{
  "n_kv_head": 3,
  "head_dim": 32,
  "norm_eps": 1e-06,
  "tie_embeddings": false,
  "init_std_qkv": 0.0466,
  "optimizer": "adam_atan2",
  "decay_shape": "linear",
  "batch_tokens": 16384,
  "dataset": "wikipedia_en"
}
Each number is 128 + 32 x the weight over its row's rms, rounded and kept within 0 to 255. Layers, rows and columns count from 0. The size above them is the row's rms in percent of the matrix's.

# layer 10 MLP down, 96x384, rms 0.129, rows 15-86, columns 96-191
size [144  89 100 102 101 106  96  99  94  97  83 101  91  91 101 101  94  96  96  94  98 105  95  89  91 108 101  99 106  89  98 101 101 100  89 100  91  95  97 100  99 101 110 119  91  98 107 100  92 108 101 101  98  96 101  97 103 102 104 103 102 105 101 100 115  93 107 102  95 111 102  95]
[[120 101 157 119 127 121 164 159 126  90 116 168 111 112 116 147 184 164 115 148 120  85 177 132 135 129 190  94 161 122 124 155 112 111 136 174 201 145 160 122  72 181 143 115  98 105 128 134 137 120 107 151  95 114 138 185 159 131  95 156 127 116 149 116 147 105 128 130 167 162 103  75 168 181 133 154  99 180 138 158 194 150 115 126 148 118 164 141 124 168 161 122 149 144  97 124]
 [147 143 195  43 172 113 148 118 105 167 104 121 118 154 122 141 129 192 134 111  84 173 154 128  85 136 134 149 138 118 132 133  88  90 107  95 149  88  96 115 115 127 144 163 111 140 107 136 160  96 158  89 157 124 184  27 201 147 103 134 134 130 146  88 133 157  92  86  54  58 135 177  88 196 148 128 203 147 113 187  95  91 181 140 196 128 135 127  16 161 136 184  70 132 108 165]
 [ 87 127  70 136 118 123 145 120 180 127 175 107 172  78 147  89 156  64 152 133  84 128  97 147 107  72 142  86 101 175 133 142  54 173 123  48  60 126 105 118  45 129 134 147 146 116 141 127 135 143  96 100  97 175  97 103 116 167 148 175  99 190  94  81  81 129 124 138 136 132 180  80 158 179 125 154 134 127 115  91  26  98 127 151  94 140 148  96  90 128 157 137  89  84 127 102]
 [168 145 125  75 143 154 142 105 164 124 150 132 151 156 111 125 182  69  98 155 102  93 119 113 131 184 139 181 130 151 168 148 127 148 131  89 111 138 160  97 160 128 155 113 144 129 113 142 135 138 120 147  93 118 152 137 123 128 143 126 167 142 136 108 148 156 147 150  80 138 101 114 121 188  92 118 143 189 196 103  99 165 104 129  98 144 126  72 104  90 118 167 130 211 139 140]
 [166 121 175 121 125 101 120 182  57 111 141 122 127 164 102 145  96  99 106 153 126 154 136 148 207 106 138  76 153 113 164 116  84 169 171  98 113 179 110 127  89 107 119 111 145  97 109 133 195 156 162 158 153 102 108  58 158 145 105  80 101 101 115  92 106 175 102  95 130 154   9 141 134 168 113  90 141 125 157 123 157 140 105 167 104 151 147 152  92 154 137 131 123 103 124 142]
 [165  95 140 155 138 123  88 152 165 146 165 147 136 148 101 132 100 107 149 120 164 123 131 129 101 132 149 145 168 106 132 122 135 105 145 169 184  31 136 165 120 174 142  98  84 154 136 138 156  65 124 170 120 126 158 158  92 149 109  51 153 152 130 131 182 133 108 158 193 158  99 131 146 127  97 117  71 181 133 145 162 149 126 137 129 137  91 154 111 137 136 135 175 129 110 152]
 [ 50 128 127  93 104 101 135 122 129 137 120  89 113 117 108  98 166 145 135  90 109  93 144 139 162 214 167  90 122  97 121  69 142 175  68 131  83  69  78  62 115 124 152 124 139 136 181 112 123 138 150 124 144  27 130 143 144 113 121  95 110 128 158 125 115 167 120 129  89 122 155 147 143 173 120 113 130  87 154 114  71 150 136  90 117 101  96  65 115  95 136 124 127 116 108 119]
 [158 170 125 199 111 110  70 129 106  82 149 152 106  81  91 154  62  65 108 144 120  94 212  59 168 101 135 151  35 114  88 147 133 204 135 103 117 136  99 100 125 167 139  96 111 116  69 158 140 163 123  86 157 167 112 117 162 122 117 128 105 130 139 136  85  38  83 152  66 114 173 146 122 177 123 196  97  89 164 101  66  64 170 204 106 117 174 157 115 163 180 116 116 121 113  60]
 [124 124 139  81 150  90 135 153 214  92 145 104 141 130 131 176 114 139 195  95  95 155  66 144 198 189 111  83 119 130 113 132  71 178  99 105 139 119 161 139 127 208 132  88 132 158 161 113 106  76  95 168 102 140  78 161 108 135 162 143 102 125 136 120 120 133 131 127  93 113 146  68 110 152 133 101 150 111 152 125 116 152  88  67 162 121 143 141 154 124 171  89 174 165 129 157]
 [ 91 179  89 150 137 147 155  74 197  90 111 148 104 125 151  94 120 155  99 134 186 123 165 115 158 114 143 158  99 183  86 119 109  81 119 153 118  94 136 159  92  63 166 147 177 104  79 130 120 136 156 145  93 140 109 192 179  99 201 134 100 112 125 174 139  83 163 127 138 164 105  72 193 158 107 170 139 111  97  93 163 133 118 156  99 102 112 193 172 102 199 158  82 138 143  81]
 [102 117 112 146  99 160 117 153 104 114  75 111 136 127  80 153 144 217 149 175 120 106 117 127 153  53 113 163 110 113 129 163 122  80 138  97  92 143 135  75 147 101 107 147 108 138 147 148 128 155 109 151 123 185  97 112  90 137 124  43 112 135  94 107  96  99  97 104 169  85 101  67  96 135  89 120  57  95 115 130 136 115 175 101 115  82  86  68 106 116 120 148 159 108  91 127]
 [154  91 120 156 147 124  88 119 182 164 125  95 151 103 121 104 131 120 161 152 148 139 107 111 136 134 190 142 129 105  91 109  82  95  79 142 138 110 198  89  80  91  55 162  80 145  99 127 146 140 170 103  97 123 128 100 147 158 123  96 138 126 101 138 102 140 154  61  96 122  54 139  97 130  96 114 162 103 135 106  86 100 108  64 111 163  70  67 159 109 124 100 181  85  76 105]
 [152 126 114  71 184  66 189 118 234 146 134 139  79 131 136 167 103 186 112 100 108 102 151 174 157 144  90 135  98 153 122  98 154 130 112 156 101 151 121 179 143  89 110 106 108 173 149 222 147 130 188 138 157  99  85 139 128 162  76 146 172 131 118 117 156 133 168 125 152 138 161 121 197 183 152 126 117 110 133 178 131 151 123  98 192 156  99 133 141 125 107 179 128 111 160  96]
 [ 97  95 113 127 158 171 122 125 182 214 132  92 185  56 154 118  91 139  91  74 113 155 147 122 116 100 127 156 137 123 120 150 127 122 173 154 165 124 209 181 153 108 130 155 179 121 121 141  81  71 115  77 143 115 128  93 133 119 129 165 123 102 154 118 119 118 178 167 197 123 112 157 128  94 151 125 186 158 112  83 123 123 106 122  99 102 153  64 150 140  62 172 151 104 149 130]
 [152 132 138 130  78 185 141 177  95  78 176 132 140 133 109 143 146 115 166 116 114  97 144 173  81 138 132 112 149 118 107 122 113 100 103 130 121  73  42 181 105 152 101 185 136 134  62  95 163 107 123 196 112 100 107 147 158  95 125 122 144 151 174  92  82 143 155 113 145 137 130 206 124 156 145 103 127 155 138 130  60 116  98 139 161 107 121  97 148 142 153 145 138 116 131 167]
 [147 130 138 117 178 147  79  92 138 158  63 146 179 131 154 112 163 167 130  94 190 169 154 102 139 149 143 184 159 211  94 156 121 155 121  60  99 161 108 140  50 146 206 149 137 211 147 114 121 106 156 162 152 151 102 154  91 134 116 153 118 150 208 164 128 156 106 176  94 135 129 156 173 119 148  97 210 104 161 138 113  99 120  77 130 121  79 224  60 129  93 136 160 122 117 131]
 [186 148 107 172  93 126 162 119 125 134  99  81 136 132 117 100 137  75  60 160 152 131 174 117 134 103  84 134 167 110 148 155 114 109 138  97 106 133 194  82 169 121 131 165 146  74 121 111 122 130 116 165 192  80 132 144  94 165 184 156 158  90 169 106 168 165 117 150 129 105 155  80  48 114 135 104 185 144 130 117 194 162 150 143  96 164 122 125 155 110 124  93  74 123 128 189]
 [180 113  92 136 187 170 158  89 101 126 130  55 164 144 111 123 118 143  91 155  91 120  24 156 120 150 127 129 109 134  89  87 170 142 168 194 153 129 143 138  97 148  56 133 134  82 148 148 127 113  80 122 131 151 113 176  73 153  74 103 208 150 160 143 140 152 119 113 126 130 122 136 101 163 115 139  90 100 146  98 202 170 168 100 107 134 157 145 106 140 173 137 147 144 154 150]
 [134 153 112 136 178 119 169 155  96 125  93 246 134 166 173  78 145 117 113 106 134 129 101 135 163 184 116  85 137  77 169 182 149 188 108 157 133 168 121 176 122 129 145 112 112 162 175 123 126 102 147  78 132  67 102  56 129 128  72  73 165 137 168 131 112 123 121 104 126 136 123 120 150 128 140 175  71 117 150 114 177 187 125 118 164 119 123 111 115 165 178 130 137 119 174 157]
 [122 127 151 128  78  98 134 160 133 120 177 115 170 125 110 165 156  75 178 118 113 147 178 134 134 116 133 147 163  89 130 114 142 118 114 135 158 155 102 157  88 160 183 158 168 132 134 129 132 127 146 107  62 172  95 144  98  99 159 102 115 142 194  93 170 160 150 143 113 132 113 190 190 100 129 124 169 180 122 132 101 111  79 148 142 200 172 117 148 174 107 114 118 164 133 116]
 [133 107 147 127 131 135 108 136  83 122  65 147 116 128  98 140 132 105 140 173 191  98 163  84 163 174 196 120 150 126 145 141  96 100 132 116 115 111 159 100 161 136 204 139 140 167 122 122 115 160 149 179 122 145 153 140  89 121 152 117 134 135 176 154  71  84 179 111 158  74 125 167 112 174 133  98  56  75 112 116 120 146 162 146  52 135 119 150 115  86  84 112 103  78 124  94]
 [170 152 149 164  99 121 153 135 143  91 177 125  84 196 104 166 135 157 103 134 132 106  96 139 170  70  69 119 173 111 168 131 127 172 144 110 145 216  64 145 115  61 147  94 135 163 156 129 183 110 108 110 139 149 141 100  72  80 100 163 110 195 109 124 141 100 122 135 137  97 135 135 133  54 121 108 145 112 135 109 110 167 125 116 138 103 118 179 169 155 120 138 120 141 161 164]
 [116 114  99 132 143  88 119 115 159  79 179 125 102 156 162 159 148 143  90 177 128 104 137 102 123  51 144 128 103 132  51 121 124 133 129 130  71  87 162  44 128 130 112 180  48  42  65 171  98 150 161 115 101 117 170 128  90 101 101 142 142 164 166  59 136 153 104  89  86 140 155  70 113 128 124  96  86  80  81 123 119 112 117  97 150 127 139  79 111 103 143 137 111 131 167 105]
 [123 132  43 143 142 136 122 166 207 125  62  91 102 159 122 117 150 184  76 105 119 131 123 116 134  97 101 100  76 146 108  56 111 107 163  73 144 112 101 110 103 126 144  76 165 121 125 116 148 148  87  91 164 148 135 124 148 117 154 130 122 174 163  97  94 130 103 133 119  96 106 145 166 110 119 172 111  90  80  68 153  84  75 162 135 132 112 161 125 168 147 125 104 144 112 116]
 [128 135  78 185 170 104 117 121 144  85  88 143 118 110 130 127 123 115 141 122 127 154 158 161 169  93 103  84  51  90 173 152 111 174  90 120 137 166  76 103 166  86 114 112 147  87 159 184 147 148  96 132 135  56  72 197 185  96 159 139 129 153 109 131 122 114  97  95 175  97 107 127  63 107 141  36 114 113 134 153 150 157  95 152 109  95 125  78 122  94 158 158  95 106 106 124]
 [117 151 162 109 195 146 125 111 106 182 101 144 146 219 122 101 143 113 107 176 146 106 149 131 171 127 178 136 122 109 116  94 118 108  31 151 138 164 155 135 132 162 117 193 141 105 102  97 120 166 176 102 118 162  96 135 119 167 150 146 126 153  71 169 134 124 120 134 137 103 127 152  92 110 100 133 109 138 121 150 140 132 118 112 132 138 102 137 117 131 175 150 102 166 106 127]
 [120 143 137  62  85 140  98 148  95 112 160 129 209 156  94 139 147  88 105  76 117  82 110 161 135  89  90 119 118  92  91 144 136 123 102 124 140 203  63 121  66 140 148 117 128 120 138 167  98 120 134  95  88 126  81 127 106  95 110 144  93 124 167 103  95 138 175 148 152 121 109 125 124 159 121 106 174 113 126 106 142 146 170 129  83 135  66 115 106 174 129 215 125 102  96  96]
 [109 134 174 110 106 203 135 156 108 123 161 104 103 147 106 119 177 179 151 164  68 151 176 155  81 101 142 131  66 116 129 135 115  80 165  83 137  87 126  72 149 103 118  16 133  95 125 115 119 135 145  64 120 131 142 132 124  95 157  98 126 172 134 135 133 131 142 133  98 182 177 151 113 143 118  88 156  95 129 103 139 128  92 177 130 146 127 112 179 131 123 130  90 139  73 172]
 [105 161 139 144 152 117 121  81 126 136  80 126 107 132 130 139 122 114  62  95 141 118 132 171  92 185  62 141  94 135 144 130 119  92 113  89 142 126  81 174 135  94 122 152 140  74  86 152 160 153 155 176 101 121 126 146  83 124  92  89 158 122  88 114 156 151 166 195 162 132 183 128 169 112  91  56 129 115 147 187 119 115 112 210 147 152 126  68 111 103  95 131  93  74  84 139]
 [162 111 185 171 147 149 151 124 114 126 137 169 131 181  98 167  94 166 102 151 104 113 159 117 142 122 105 106  99 111 136 205 161 141 145 118 136 169 136 133 156 129 141 131 138 121 123  97 116 177 134 155 151 118  87 127 156  51 169 117  86 121 133 157 151 152 172 124 135 120 171 151 153  85 107 141 116  81  95  95 165  91  75 141 137 139 127 130 111 111 113 131 130 115  82 119]
 [150 161 146 116 101 133 120  81  67 123 141 107 112  83 145 122  82  68 171 108 119 124 198 148 129 110 134 165  92 138 151  85 128 132 160  86 128 154 121  89 116 133 118 132 166 138 110 103 124  78 133 151  69 122 166 177 178  53 131  74 145 131 118 124 140 116 198 107 164  98 158 180 101 111 164 136 118 148 161 126  97 101 138 175 187 131 150 137 143 145 131 122 124 164 108 139]
 [132  97 188 110 108 152 162  96 177 136 115 114  94 111 136 153 101 189 109  77 123 164 134 140  83 141 129 143  94 127 106 110  98  73 105 162 163  85 133 149 160 109 151 215 106 145 124  80 175 101 165  71 117 171 172 148 183 105 143 137 106  79 136 104 141 196 155 153 132 141 137 158 112 107 154 134 163  87 142 175 147 129 125  78 103  95 167 152 140  88 101 134 139 150 128 138]
 [206 132 149  96 108 156 154 105 162 149 121 109 140 167 112 155 142   8 105 123 171 135 166 143 147 137 151 132  40 152 131 154 110 166 118 162 127 132 150  84 147 156 119  66 131 115 170 118 173 142 154 136 164 146 157 114 128 222 168 172 112 148 120 140  91 118 131 156 132  90  87  85 128  94  90 162  44 148 142 152 176 124 101 126 183 106 185 139 130 117 119 113 187 144 133 168]
 [158 122 127 191 109 183 191 145 112 130  97 112 164 153 129 125 143 116 118  89 134 125  91 132  76  87 139 108 126 132 173 121 163 185 135  63 124  89 134 151 116 157  96  49 173 164  93 115  85 106 128 123 128 222 115  70  72 149 104 135 100 144  90 140 100 138 104 188 115 144 113 153 143 139 111 212 103  97 117  87 110 116 147  59 112 114  34  82  54 135 122 129  81 141 166 145]
 [ 79 142 134 157 166 147  99  89 132 133 103 107 107  95 158 157 142 120 186 128 148 154 172 124 142  67 113 125 156 130 158 148 185 131 135 111 172 158 157 116 178  84 142 119 110 112 109  91 113 134 167 127 133 143 139  84 153  74  92 121  86 144 134 129 100 201 136 137 158 124 127 133  56 143 126 126 180 185  77 188 155  81 163 117 113 109 133  85 143 180 167  84 170 194 134 113]
 [ 53 129  58 143 110  70 154 123  93 139 179 136 153 149 129  58 104 163 111 111 145 114 126 121 146 172 125 131 137 148 131 178 115 106 140 150 200 134 127  78 118  92 125 130 119 150 176 115 149 140 103 132 121 134 171 167 112 173 148 114  93  87 100 105 154 114 128 187 176  90 148  88 126 108 113 157  70 128  63 104 114 171 137  83 166 171 129 140  85 125 108 165 166 125 139 122]
 [103 124  96 126 129 146 205 150 156 151 147 112 120 150 140 172 204 144 146 169 147 154 126 145 113 145 158 108 171 106 127 181 115 166 144 170 128 109 156  70 141  63 107 155 140 111 126 157 126 127 121 137 122 130 130 158 107 110 163  45 140 124 176 200 181 107  80 122 152 124 158  30 113 116  96 103 204  73 129 102 151 146 147 152 100 171 153  66 135  91 110 135 137 127 104  77]
 [ 98 135 123 120  85 145  59 152 142  70 143 155 149 101 164 122 108  75 177 110 184 119 141  74 169  43 181 130 160 152 149 167  73 129 107 173 169  91 110 162 145  48 115 201 117 127 110 106 120  78 135 110 143 155 150 126 169 137 101 129  67  86 143 145 101 172 173 105 137  75 145  88 130 143 135 156  85 153 133 109  65 123  94 104 170 105 122 180 132  70  62  70 153 171 127 122]
 [ 63  82 104 212 104  93 181 150  83 113 140 124 103  94 164  88 180 100 140 136 159 120 146 110 125 181 133 151 125 154 141 126  74  97 179 117  94 173 193 131 124 112  99 100 108 119 107 164 145  71  56 154 109 135 132 144 134 165 131 111 109 126 117 163 110 188 109  57 105 148  75 201 141 120  57 149 129  92  81 104 118 120 184 129  94  95  91 120 145 139 145 125 181 115 122 136]
 [ 97 155 143 125 110 154 164 144  96 159 105 136 139 114 203 118 163 117 120  72 119 110 161 158 126 158 106 125 120 155 137 141  90  74  95 188 105 187 121 155 160 154 159 162  75 119 106 165 158 175 124  99 140 120  89  78  72 197  85 103 154 149  94 124 123 175 154 146 148 121 114 155  79 138 174 123 160 130 101 151 145 109 121  99  76 117 109 204 115 185 143 144 168 142 130 109]
 [153 140  95 105 130 180 142 141 126 115 107 119 149 113 179 101 114 156 135 167 159 158  81 158 114  56 110 175 138 106 163 143 183 132 122 153 150 127 112 149 113 125 138  79 175 145 166  81 134 114 125 121 119 138 147 133 153 141 162 123 108 149 146 155  84 109 139 129 154 137 119 118 126  73 119  60 104 152 123 159 113 101  94 123 128 102 120 115 155 107 158 120 108 115 179 125]
 [126 149 110  85 113 161 116  68 155 192  88 178 127 136 159 113 130  65 113 127  90 150 140 147 100 128  98 110 124  96 105 150 123 121 138 119  63 116 116 116  94 133 128 127 110 158 102 163  95 175 114 160 111  93 100 120 126  72  72  48 153 146 123 156 109  81 132 126 118 110 156  89 119  71  98 117 167 149  99 149 144 212 116 165 153 180 130 133 125  93 103 159  97 135 114 116]
 [164  95  93 126 154 116 142 124 113 133  81 146 138 175 161 173 161 107 168 125 149 160 179 153 117 146 164 100 104 119 122 179 186 174 104 152 189 165 138 158 189 156 129 148 117 152 154 133 131 103 169 174 165 143 154 140 122 208 117 144 107 122 124 137 123 133 112  93  79 147 105 102  90 163  90 146 113  71  83  92 166 136 134  94 145 124 123  83 178 107  87 138 137 119 154 120]
 [ 90 115 125 143 136 111 107 147 149 133 155 163 100  15 147 110  86 115  94 117  89 180 108  92 144 158 125 124 109 182 130 173  89 107 122 125 128 116 135 130 141  80 112 118 131 126  81 112  98 154 142 143 193 133 103 104 128 202 127 140  90 123 137 142 132 182 123 130 150 100 144 120  69 136 127 133 141 128 142 100 106 145 145 150  71 128 128 104 144  75 143  94 127 127 167 100]
 [128 149  94 125 151 141 156  72 151 101 127 138  83  74 110 144 112 209  93 152 148 150 107 105 139 174 161 160 140 150 102 100 114 181 150 102 102 166 172 121 114  78  93  88 105 193 141 137 103 149  77 129 128  88 191 153 165 196 109 157 169 123  86 181 145 120  88  84 180 108 181  58 132 141 133 135 172  54 143 136 150 141 130 102 125  80  99 169 155 136 131 110 148  96 158 103]
 [120 121  95 127  97 144 172 103  55 122  90 105 153 157 158  96 115 120 168 155 124 177  39 142  76 148 109 133 131 110 109 172 160 112  56 141 127 145 148 146  95 162 119 181 142 139 142  81 140 115 155  59  89 152 104 122  86 147 103 200 128 138 117 120 114 133 138 133 116 155 142 143 161 182 154  65  87  80 172 104 104 107 119 104 113 169 164 132 120 118 103 144 126 183 111  89]
 [122 102 128  92  97 123 148 126 148 141 152 105 151 144 102 103 135  14 187 151 107 176 130 172 113 111 141 140 133  50 132 121 128 112 131  77 145  91 111  95 112 129 123 139 125 138 173  81 143 103 131  76  88 112 165 142 159 106 133  86 101 121 100 121 138  91 149 119 154 180 165 124 173 125  89  64 142 156 151 134  92 126 147 165  91 137 163 116 161 134 165 176 131 166 116 102]
 [160 161 169 149  76  93  59 104 186 106 157 151 117 115 100 159  91 103 157 143  96 167 131 136 136 134 120 173 188 134 120  56 123 101 127 149  58 115 168  88 145 206  60 132 108 120 130 112  90 165 154  93 115 179  89 109 173  68 100  98 214  92 143 153  93  85 132 134 134 118 108  81 123 105 140 184 142 156 106 147 172 127 182  52 110 120 206 180 157 156 174 137 116  69 129  87]
 [156 130 113 106  52 138  67 112  74 163 101 132 111 113 169  99 100 176 142  97 252 128 139 127 115  95  99 133 138 162 176 147  92 119  97 112 116 168  87 189 131 129 206 143 133 138 153 173  92 157 150 128 129 129 171 115 111 152  61 163 172 123 145  77 158 115 147 139 143 128  93 128 113 125 107 142  71 165 211 152  91 153 108 189 148  91 139  99 163 123  42 143 185 130 129 103]
 [ 96 148 143 136  82 149 121  75 116 129  92 122 173 173 147 120 110  86 192  94 152 165 184 185 135 112 143 126 123 177 177 154  89 121 117 165  61 127  86 136 127 128 179 152 115 138 137 161 113 182 124 103 109 178 153 183 107 128 158 139 139  97 129 175 117 140 152 134  74 109  55 196  59 143 147 127 100 202 148 170 126 130 140 129 144 138 136  87 101  74 127  83 159 166 128 130]
 [148 163  88 203  80 134 136 121 177 106  93 154 141  87 118  86 126 156 128 124 129 130  91  61  91 130 138 116 104 154 119 142 122 110 137 174 141 104 200 114 123 121 159 139 133 136 170 210  89 103 110 134  96 107  72 165  97 128 126 171 143 141 142 129 184  99 123 157  79  92 144 136 125 109 155 161  89 102 114 106  64 108 106 122 117 135 122 108 141 100 191 122 109 131  99 143]
 [164 158 187 174 138 147 125 148  93 113 192 159 134 137 131 110 112 175 135 138 163 142 106 137 110  91 144 181 116 181 182 208  84  82  97 103 107 175  90  95  91 109 127 175 137 150 145 107 150 125 126 204 131  92 100 139 150  75 127 183  73 102  90  73 110  47 118 137 165 147 139  95  81  84 127 175 146  93 137 138  70 118 133 109  97 145 111 121 146 125 139 163 139  88 116 149]
 [124 120 136 123 126 121 142 159 172 142 147 134  92  78 155  65  68 145 154  82 125 191 129 145 143 146 115 107 128 173  71 166 124  65 134 160 130  99  76 144 150  97 120  93 137  86 146 111 153 140 123 141 118  84 104 119 135  83 119 139  64 104  44 129  83 162  84 146 163  79 113 176 183 149 133 154 142 105 141 146  90  94 126 182  62 117 134 147 130 212 151  85 113 126 131  60]
 [155 146  78 154  84 113 107 106  86 111 152 156 141 122  95 144  68 181 165  80 139 153  84  99 156 182 168 104 144 149 114 142  89 147  69 163 143 106 154 130 185 125 155 143 141  73 100 102 164 177 114 162 200 125 113 121 108 140 168 172  84  86  80 138  90 106  88  62  95 110  86 105 162 131 138 137 161 163 189 114 126 106 132  98 115 118  97 104 129 120 107 124 110 130 123 144]
 [126 171 120 148 119 108 111 128 138 234  71 176  86 113 131 109 125 198 142 109 121 135  94 177 168 122  81 108 146 113 164 169 139  92 127 166 133 139 149 134 141 142  72  66 194 131 124  84 115 179  72 108 152 109 148 101 139 139 100 116 135 111 112  69 134  79 164 125  72 138  53 130 124  76 138 105 142 156  90 137 174 104 147 180 124 110 177 144 106 116 190 130 110 125 153  90]
 [ 92 137 177  73 105 110 134 138  90  74 129 166 111  43 125 115  99  81 115  75 122  95 141 135 119 158 124 121  79 159 146  93 117 166 127 127 107  85  85 148 110 169  99 141 138 124 141 100 152 133 108  59 151  92 171  74 198  73 133 143 168 134 204 186  92 138 120  84 111 106 154 118 127 126 131 133 210 227 146 105 172 190 132 126 137 144 159 155  94 175 172  92 106 157 105 122]
 [ 69 133  98 141  81 147  72 146  92 122 138  64 157 145 144 149 166 122 108 132 117  68 138 154 149 101  44  84  94  67 141 100 170 130 165 101  76 151  83 147 118 120 172  88 117 111 135 141 133 125 104 119 128 158 104 123  78 100 104 159  46 112  99  98 118  49  47  88  21 161  68 145  68 147 152 110  31 112 120 132 142 102 135 134 133 117  87 130 147 131 185  94 114  81 126 110]
 [ 94  96 137 133 117 106 143 178  82 175 156 112  91 162 171 175 112  85 124 133  73 107 158 104  96 179 152 137 107  88 140  97 158  86 139 117  97  32 158 141  93 133 112  90 165 137  75 124  86 104  95 123 130 145 133  97 129 130 110 158 123 138  84 164  93  68 110 127 119 163 154 173 175 128 131 148 157 135  79  93 124 151 160 105 115 140 108 181 184  64 156  96  93  97 123 160]
 [144 101 139  92 116 108 169 157 171 105 164 111 110  74 104 125 111 149  69 123 136  94  84  68 148 102 146 116 112 114  80 146 156  79 122 174 125 111 116 102 164 142  91 105  96 103 102 143 172 148  98 134 111  72 139 126  87  78  70 133 126 103 131 113 125 110  89 105 138 170 113 105 161  85  85 133 131 105 123 143  96  83  31  98 145 135 120 101  79 127 171 136 109 145 105 142]
 [111 132 113 131 118 141 101 199  76 139 119 176 124 137 100 125 181  97  48 150  86 142 108  94 134  93 132 109 107 110  81  87 104 157  86 127 134 170 144  99 114 136  54 111 131  74 162 137 125  91 150 120 117 109  89 115 109 122 129 125 137 141 167 154 106 160 132  84 184 205 171 101  97 153 135 152  67 148 148 135 166 147 132 119 136 116 134 124 136 152 121  97 167 107 129 137]
 [124 165 156  92 163 135 128 148 105 120 124 121 185 140 102 180 124  65 134 118 118 115 122 148 179 188 100 149 170  99  75 102  88 168  86 162  84  78 172  73 112 108 140 118 145 113 113 159  57 129 127 125 124 109 111 172 173  98 187  78 150 168 144 115 126 151 108 118 147 197 101 129 129 134 160 140 196 155 100 111 123  99 143 107 129 145 146  87 146 120  76 100 167 167 135  66]
 [ 88 113  48  90  70 144 134 131 104 105 115 112 115 183 150  97 137 160  94 122 117 113 107 110  93 167 108 194 128 132  94 104 129 122 151  98 167 153 112 126 136 125 132  56  93 175 142 157  71 128 141 144 147 115 104 179 102 178 119 144 171 159 105 111 124 193 156 147 181 160 131 153 176 183  95  64 118 102  90 132  97 101 188 121 135 123 156 179  79 153  44 109 121 162 151 114]
 [162 115 169 170 205 119  84 134 139 134 123 121 149 123  89 157  93  92  89 119 126 138 114 138 108 150 153 164 127 170 153 146 135 125 152 106 195 153 185 143 167 142 153 123  50 157 139 135  79 116 146 192 172 105 124 152 110 148 184 165 196 140 135  95 170 135 137 117  98 142 107 109  95  88 139 159  89 168 110 121 140 115 100 137 149 119  90 154 144 170 133 128 127 144 139 117]
 [ 72 135  94  87  87 141 130 150 168  93 151  38 135 180 137  82 146 137 138 112 109 100 142  97  55  96 125 156 209 176 123 100 204 142 138 137 128 101  90 134 120 123 125 158 184 161  82 131 191 110 149 136 134 153 149 106 117 181 105 139 157 116  97 165 109 168 161 169  96 103 116 160 110 133 149  85  96 137 126 153  88 130 123 144 130 176 157 138 128 161 163 164 114 135 139 160]
 [164  55 181  95 130 144  98 178 143 121 162 178 106 176 113 187 100  55 154 165 143 128 171 151  40 129 107 151 134 137 131 157 114 144 169 159 136 190 152 197 111 198  99 166 104 155 144  77  77  95 131 148 160  52  90 157 168 104 147 162 119 147 113 139 171  49 175 157 200 110 164 170 135 157 117 109  87 165 144 125  95 160  98 135 152 168 160 143 116 148  93 146 121 152 111 150]
 [166 147 160 174 102 104 143 120 165 120 118 165 148 130 112 178 100 139 112 134 137 159 136 146 147 140 127 131 129 106 132  83 143  91 141 140  93 120  93 141 170 107  99 107 144 144  87  50  96 139 100 161  95 130 142 132 119 101 178 154 151  94 127 125 158 127 154  96  95 130 123 190  99 133 159 160 150 126 131 125 166  88 206 164 113  46 154 115 132 142 149 187 115  89 165 156]
 [ 84 110 145 125 125 155  89 141 102 175 197 121 121 105 104  83 117 155 106 178 118 135 148 162 115 127 105 135 111 148 112 131 120  81 146 178 143  68 132  98 154 134 126  61 116 111  95 171  65 153 130  62 118 138 134 102 120  91 194 128 107 126 103  82 140 162 135 210 168 110 116 146  95 123  67 107 144 108 163 113 137 103 144  88 104 133 100 137 179 110  93 168 132 135 111 143]
 [144 143 104 106 132 167 168  78 111 150  79 156  96 167 152 171 192 103 138 150 161 104 113  99 146 152 116 148 157 140  91 134 127 125  80 141 180 112 109 102 149 112 136 134  97 142 158 148  59  72  95 119 154 149 176 187 139 153 143 139 126 146 112 137  95  61  75 125  95 165 147 125  86  68 139 196 211 151 139 165 137 144 155 123 145 182 170 189 141 128 116 104  79  86  93  83]
 [109 121  85 119  88 113 116 152 156 194 151 147  88 160 148 142 157 157 149  88 123 109  74 132 127 105 172 101 153 112 162  94 116 158 139  67 144 180 107 124 148 123 218 151 103 119 135 112 199 136 127 176 158 106 147  98 148 127 152 184 149  98 123 130 177 159 168 130 168 121 107 107 123 111 157  83 111 116 135 123 144 175 102 139 120 126  70 101 157 126 135  62 116 129 162 170]
 [ 81 123  69 123 136  90 125 140  82 127 111 116 127 107 120 120 199 127 184 101 116 127  93 150 114 138  84 158 133 155 121 105 180 134 113  99 138 131 143  74 116 111 114 116 138  97 112 181 123  91 116 110 115 147 141  39 102 118 158 118 110 138 120 146 120 163  85 179  67 122 124  96 176 125 109  75 205 113 129 113 179  96 156 112 100 162  64 104 144 142 107 152 126 116 124 134]
 [136 124 204 136 128 108  95 165  54 119 104 160 119 100 191 118 110 150 163 115 137 136 122  76 160 173 105 155 145  97 105 140 147 115  97 112 143 135 129 191 130 163  91 122  90 130 113 146 226 111 142 110 137 110 160  95 186  85 112 106 125  80 133 110 127 165 130 134 107 103 105 131 191 149  93 134 112 152 148 147 137 167  53 127 168 137 130 119 151 129  98  96 164 135 119 131]
 [ 68  96  82 101 108  71  69  96 143 167 136 126 149 157 106  95 102 164 143 143 163 153  96 115 173 114 135  82 176 100 151 119 122  90  87 103 159  90 106  77 175 119 114 149 165 144 182 116  83 128 117 134 121 112 150 134 135 161 166 188 134 147 100 127  89 154 157 125  96 137  94 186 151 156 139 111 137 107  72 178 111  83 132  88 150  98 123  89 102  95 169  88 119 175 170  84]]